Weights of a small GPT-style language model, trained from scratch on English Wikipedia.
Architecture: rotary positions, no biases in attention or MLP.
Each number is 128 + 32 x the weight over its row's rms, rounded and kept within 0 to 255. Layers, rows and columns count from 0. Numbers have three digits each. The size before them is the row's rms in percent of the matrix's.

# layer 3 MLP gate, 1024x256, rms 0.213, rows 93-284, columns 128-159
104:118109193144172149138133121164086160153159139127111108093115140128101131140100160096077081153141
100:147067116131096128132099145142120169102103129123140051089176161153109089172152127120070060111135
102:095112094061131132151189136132125070104115149151063124140084094102155104156118134112106160181183
102:140144149045106164183129126175149144166101155166113102111118063153116112113146111121135152097166
107:097101171113123122169127132203136190132137160143142098214119106176139138165136144139167107145177
095:114167119048085138110166105087129117093101137099140161144114140099101081114164126129127056110149
100:145116108096059113159148065117142108163091157154098097163084185108195149088094154127115139207101
098:176108111160089108089041163078170122106128146138152148142104151121137116111117118164151094183128
106:104129108153117136162155147102121132136128136144139134096126155028163097108089145162103123144140
098:135148084108102109101102096151183149135138151143124101166147122110054140094134139103117116121150
107:089179113138154159089135136142139129150121103106145144148185172132133127091126118152137171146137
098:186160135081126172128084047145116195154115102111076108147080126118119145142139177149182166168088
095:189205168192094086155170136120136164144119160156121134161123156106151111146105102125160133182108
105:158120085124103046161114176141125103122132163150095146153127147148107057148138133119170136110107
100:151171124107116073135147141131149210150113194160102130180142128162141103186120175139196108152126
101:181152141089108148159151166175157122070157127135146139159130146092132166143081045087147125118168
099:131142095121140175068060064137074097111166104159127149140160161147122171080092096125141134091151
106:160160126147122127106114099186090171068173060129094107081126118142117131160130129102101130120108
097:108143166100120145120128131114019113068148171111124139131113121156129170083068145171113142100149
107:132142142141140129146131066135170142116131098173103096152175119112137166159110171071156074156116
101:147100097124107143131113065155097153149178140117189101106115124068112075186125184136131102191089
098:129104153142061113169132172141089131111118165073050172129126112080169178144196123137098118116146
107:086124142166082094088114118166158126072233151092123120095127144064150100149072144107158148172131
111:130202178123163119116172149127077197087146213107088147162138166129206077148112148126126147158127
099:131066136112157128125114139096114150146136136093161227131173114113107073111137112181099148122129
101:108152086115130120073200100144139098151128122145147075104133096164094139107114169072143159126091
091:176178155100136132124157105197107130142142099093143150105091103126132166084080141122125094117127
098:103158150055146121091177127128095150131158177071072192183088167085112097118162110173190210143105
100:117111107150148077094104095113129139121136073195122214148149130118168157140112172133136106142115
105:132151132171094079118148148083119117149139196158145146120104117135097154099080102097056053055148
102:161120143171065143151147118131161121110140172156180115117112138153144117102120127096177151077178
102:060166084152110100133136137143120129111156166132114119116101082075120104163131115127081083142146
100:081121116154153127131113100164083119108144118127103155116082121124081156139133100164144189073141
102:111120158117112101140167098096131168137170131143177138085117123049165148183115054067061087216164
107:113131164163155131136048092072183086111180127063092124126175164133154110129097113139149125113165
103:144055164127088158145150165132111122133128167140131119081094162178091065156102152090208103125131
098:128140178095129088090170138099147176120131139116090138054150128100155092178127167085186146139056
095:104153117137105139133119148133143152132185171142085105091125137126134086137125069031084123120120
096:118166118123115150137168146175132187122122131156111123150094057118130120150193141125087067134137
104:160121141176100142185145095137131183160089122166063136184171113115118087143112143185071100099107
092:138076149187095072138088160119111104129071170089117143141117169095113094137154086105139163163153
091:112162151074143137154181186120150101146162153103118117097155148118135187177103111127088125040152
098:046155171133123138111108137153064121160078098118146097146113110133094076166089150105117071125171
097:160137162106093119142130123078077113140126123080137178147138155147110103136092180095152173101122
099:174136100118142065142065096108148140203128147104100129117148129113164076144134152122115117205105
099:186064184075101126090148084098119145076139187147115126161096103144115167136134130086113157162186
090:123093116146125145199127096099146144092127119182128156105136146127098120153092192134129125118158
104:145141075070146079131108126072119091156149135092173156166095110103148149113103142097085161113133
088:144160109164137120092116137153171137182143099130112114081107172131105130136053108152135113116188
101:158146102153178113089158132148136150137180109100133092112133153119126041112098114108163099189091
098:065148143153106136124095149132121161117077144096151107167127118128121098077111146043117098144077
094:099132116090129074165163135134133066092169132168146138170173145148126079090095108106144122147108
101:102143122072172111128145203117112149124144133117050035081092060096163101132094170099162117171124
098:110119196095183195128111155083154145129185143127117099174114100082037125115092135153141124078148
097:140146107111155154126150136107146119089143134132093124115134110096096094135036196163149110139075
109:108088173119180132109147159172109127195108128125096154147135185132145168109167117180096120140116
097:152159113139123138106068176154121113082145123135141147093134109106175080178136163108141132137145
100:137112162083110089128123135086150133108099121128050079137114095090149159161120153186129094135085
098:089069112117120128145190140098088157207113165164150133074183077190140080139104131117109145135111
098:114138129147119195066075102167114196124140078111116129114144112110122109158125149121169111147171
097:087131098186141115106154092121107185159140102120185125064097139090112136115128118097104142158137
096:164177087118143102135079133119139171181124137147150145110139148150139144166122138110123164091066
103:071217080132134176100116101138085151101164128113105147138153146162130152144107105127133142057122
099:153077117164115116124106094162143117137115079155124132099101116138067153120101147130126064133082
097:139176135100081144082088105082127148172104167119096112156173161133126121125138132119167163167143
098:228115103176182111142109155129181129146092127132153098170141070080115129127102096116084145168140
092:109124104125215160120118101133072116112148107103141175108111087136182146136120121127108169152151
096:178126104114160173112143180092105119137146114081171127195159181102106133091133103094129160154162
101:126125108204087173097154129139097132140120164136088170141166164108129163125111179157148139116112
089:112171098180092175147169135092158147179108159153119030102143162083150127119108137155187157081031
099:125099110154184164098117062117124064200112117166138127118123135167067087127094108139142140158166
094:144140142100142133143140112118133087120120108086123114193132128115112181132130083112126137112171
100:074143135105150130111172060095089136150148210115145104115088106161143122117132106183093148186061
103:173186150098144102117144150167128127105146138115107087162136155153164128133098133071139116160128
090:139152183155127162108144155121125158130163096074144080095108124087092094149140122149120157092193
100:105187100119097098128145103139151135104110172157116084118144070024148125182157121131143138125150
096:144116133155139158117109121083127116165149082141136092133087140121180152070110095148146117111081
111:129052109060153168063154136141178129160137126120183176081092104198159165157173206133100144090131
096:124126106100196126106070120134098149150117119116124070127114105107129154078118154125105179153122
094:082126112162099208176152192076092156073130131122137116163167150123152129119076152099150135115095
097:119127160115129130121128130169126077148161177152116069125105094114183097121107103158103077149161
104:152190099143152140123110133091076178129131106169138145120134157083148114162125139086114114149128
096:095142119119119097086156152113094110087152145140161170121156165128123122105118122132109097075130
105:118147132180106133087099107125111097153122132126095154066115135136145153118086144136113173099134
102:142144126067126119148143128119157110138126162108052127132108090111048094106130149065159134161089
106:184085118144148184134136147141147124164121078080113123148098128121108112104154145056152045066136
098:112107158134166143145145078122131160114159130098131132054111117111161152110091168179096088138071
097:107116126191116123156170140097106091096131146134131150145117114108147080085125128076225133110090
093:132155085066163168166100114116053115080089118148158144082109096196098152108103158146151172089131
112:102126125138108160160087154148121123064182112099116150115116102156136106103149154199105159099126
093:085148136154119128131150143127167148115125127112144104080128156103117129124149160099159149098202
099:123100169093173108172160098132129105121129127092065128081070073174111168159130102084130135074106
114:119089158185116102092132126121157135124147179113129049170151166140092127115096107151110093121144
102:073145165121129077172127100114117094135146158092163066091132164079153078139141125069141175067182
099:183198147178167128105087147103129110145157123128079114118151171149158157109145094149100192093141
100:161094158134111134180200106099167148142114153148153107127172140147129142170124129133101152173090
103:097174061127147157127139139100188195122112143075126108117146123077182178073144147084132141115074
101:146127143153196141085104143166129067127136145109076110145098208118146088155139086130140136130099
101:166149097122095118098155112120131142099136160141169114075100117163172212075154153151103114130166
099:109125163117132141126103160166135141122157139111132120144122095084118118148127169194099165166086
101:109161058150097102093138123132134173145133082072153156097136152034121127110163123164070111137159
102:107252112118128113178145163126159149086119117202153080164143138140196124135136088101142102137113
096:110071106102138163166123162129178148101100091172152196125147101104127106126160209145133079104139
104:150126162127090132155152125124103131168099129132142141104080147132123155123078134062184130089040
092:106162097106130124187128100091108043131147100127162145147152086159131083128127144151099103177152
100:123101175145198071130130143107118163105135189167148148133146123150174067189119172099161112086100
109:120092137176154085165123169143049156167144147161126089126107130116140141154041083113117155105147
096:119104068143127175114162076050124116101110114183141109106119149088182117133129169099103085108111
105:085101168212116120109140138156141109105116120122099119210111125077080105174173109109172121171137
096:105137113108178195126155180179142150205154172148127098143131138116088175155128163095162116123111
096:077082183111172144124092120134153155114198136100189125179174130125104127093151165142114153074156
096:152140121201152145133123106131134096165073084137189134162096030111145143125111151143159067119196
102:074131133163131195131141139117081128115104101068130089117114145109173159165098122105117150050125
098:105144122133129142142099167089207111134040153132197109097122110111088117095156133117096114100051
096:127128109140132119139117146130195098142123094093178137104172179112113109139083161146094175118084
100:112137128110114128157109175081054095197211142110146118129131125124178103133111129141141190127123
101:132118141133077175078188076136128157148140143078131163170156132196155087166172193170143139111062
104:141062115089134140102128198084102091109137181116188114122081148135125117120096116141083107110126
098:104086121127114132161139065145134125069103156137116118064121104121107118116161145160121130114139
095:147095138157107120077093156130155036064130116147083126122110147166158120140104107136119173122113
097:148105092140173087112169164132113156127173142129188137193137162169129076118132090136163116148180
099:210086134154166147114148189107076076091205107091133153093113152124145122141101086144069124104121
105:082138097129097130162154144140074107170091120128149067091184135116093095118113133131131117105102
098:214152133163097161114139130098081193074123134095116131153146127116142114112177124186134150129141
095:131161127069181149165157155123156116180110175124141038131139120102132142149041123159126155112160
102:159130147120117093136134103095117101108089167136134170111056101127161081117115200072117066073121
098:121124162132130138125117127059169096135097144149129086103164088150073117070118105137060132220153
102:131069146132117128135159168134168103177045139156105123047128157132096140108126067116089115140125
103:127145147088181142147130074168099155170131153091148116105139138102170050156128156144153101172074
099:114154166089117104164127153140121140146080177162123133185081143101097094101113163147104161127104
107:103097164114140128083170173144132182056088152098120098151139185119134075119094165132108091147109
102:207161149140126129152102127057126126079135138074148131149151061100107143098116144145209112067150
096:151174134142192138162148157072122068142137170096128178172076133119155113130110130137130150140117
094:077139202073134125152119150121109125198148147143117135129105157129135106142099126079129106171153
091:166156113108109113107120094116171076168126139158108143091094091128086155086131095123148168201133
100:121110120089187110182120186137121172096120114115151169109159096164193121144128141159131158139078
094:144113104144070105061130183130149104105110125178167118201133177162148089132123135104154114141147
105:130145150098113141124140151115170136165121082091134170102170085110137178131124123151079121204163
102:101135110130136167123163119107071088176122089156133159076113147110119114139104056030134192123195
106:126195097140173111142090114171143120053207147120133147100128132086108143146121092114183127151178
105:104110106167116142169109115090144106138150117087131160110130144126184132138118174084168127177121
100:118144128120101079066135165110104044151117048098152172083148112140151094067120080103089117108104
097:117158103173109088132118102093178137091059126123106109142099059149148147132111162127141127146150
108:105157139086072150086149113129143121075103144074116144090154128097111137137155120117100117109141
101:093119192167136145074090124080121079099191142154100092122072125083151171153126164193165143109183
099:123104138148149062142147152117118044109103114126167160101155069143151098134124165116160119089080
101:137135090120150146131145113095142085160101134097151175129124104105142107188105115112159146086138
099:148107179157156130081119103106120144129106161186111124080130160114128136130101102156099185103122
094:075173156119125135142143138085160113122069164142087115133137107187092121155129129092165085108133
102:105098131095080102145081117148169110160135129075084128136088053154153070121114111141104165168100
095:137120088123118142143119164187150113090160122132081159099147123147182129063095110136170112136098
095:096084105069171122133124190142125135127143115135139084150127085167095061111142151128163122121092
093:131180103124131084136077038129143204119088105105158199138099150042127124113085128168070144179158
106:068128163152045128118117155084101116093119137205111148100094127098095141147089106163098041108148
096:127139067075103122172155100074105139090115138132122157125125135149080127146121132145152147099109
103:102149172122116161150132127131114101132164069121041143175077098100135151172071107124086126154120
099:124095151110088128074138123090182174167157185103119090174135117143097084097077146130133117162089
098:098136127112154174136126140119127127075152160138104124105128088128160145176102121165168195145148
101:131131105062085113196150182166162129141083128096176150148128157090168099138138141126115133111128
102:156117166115106095132174047149181169118129160146157099116127088124110047104135171113121154079155
104:111094118181128093187158125115114149093148075114148124100165108148150100156109186185177137108144
103:138137101099105067105143113149143070095121154085127106086132125162138160073083178131093199135122
103:095133108095151091118140124118092096142114104122159160112074117147131081102148133118120149105153
099:121084133089097109136168130083123155188114156152132182140160044051110162158099158136133117133111
098:135114105164098137112153100067169150146121135140093100139178150125128105152143108172157112142187
102:111109100138121108128143117100162184166141121121131140133177000069156148065086162148144145069131
096:137116116153119132089156051093124114129169121056111116050084206106108131122060100189103193113179
104:094108117127149127153111122183157040153112129118086181126164130154108102108115104114162100124149
097:074128159106144133110096140164155110140097130121086084101131148149138125102093135139152164105136
098:146120113138136113140154099126140153184141056101087081118068135108080151178166100139104172083196
098:100133145146111104126153104140099187117188124132146121183109141116153158145215088130138104053101
105:177141171184103174087117179208093119122041135159110176165102105135149106137123130089118115191175
100:099126121152072144139151111131098145157055158142101107116197116096106041125087124119179191175192
101:053116067102104136183135129139118142116144068141157108174104119171111056094090170123141088167158
103:128072160143100117111159091148124164132161117140152148149135142167106081152122131073059119130136
100:081133078134051144094125134163157122133090133090149102076074070106103084168103140092117114098127
098:103158190147135184162087121068088092177135100129089102041121161064143159117109118153166151123087
093:076099120099081141128093089065133201151167199146111122029135070129113152175144213175138171122121
108:080129115113112126151129098189144059154080165149108179175131114083153141070164113066115151130106
100:094122188134176181128117136093162166142151158111145134135070197106136172143083096174109150101100
103:154166128123195162102100147138100168142101137104141117088135122125167175079103147116147191150189
095:157108098089144133089126128182156111096145097158161071138132137149161143080138094143060128154113
092:133170163096100148113124150086098134126221099102168141117059144116136130123095111120198157184163
100:107118143017142193122158129166124079180135092156128146106117190096095125128078137117160141148131
101:138105082093094171058153085119188134111170117108136109087148138169066201080077065144085145075152
113:170125138196110115116102107119143107153056213164099127143114109124100116118117164119154148174076
104:099106113124107117113133079128115175131090183145127135128152104144141136140136089148057111159106
101:131165103124119146165058153175139071205147134105130140147099118193130095085159064156175093106116
094:175140142102131151136113099094173141086105161168124133192192201150112167163104119151102118247134
102:090101084180160119098052128156138072166077078139097112129144109160085156067099141063125087093142
096:166174102169159096164113137121167152123168126077122147163114113112144087133147163120140109181108
103:054073180184148228061151078088083122133137114120111126139191074118131098114206104101146182184183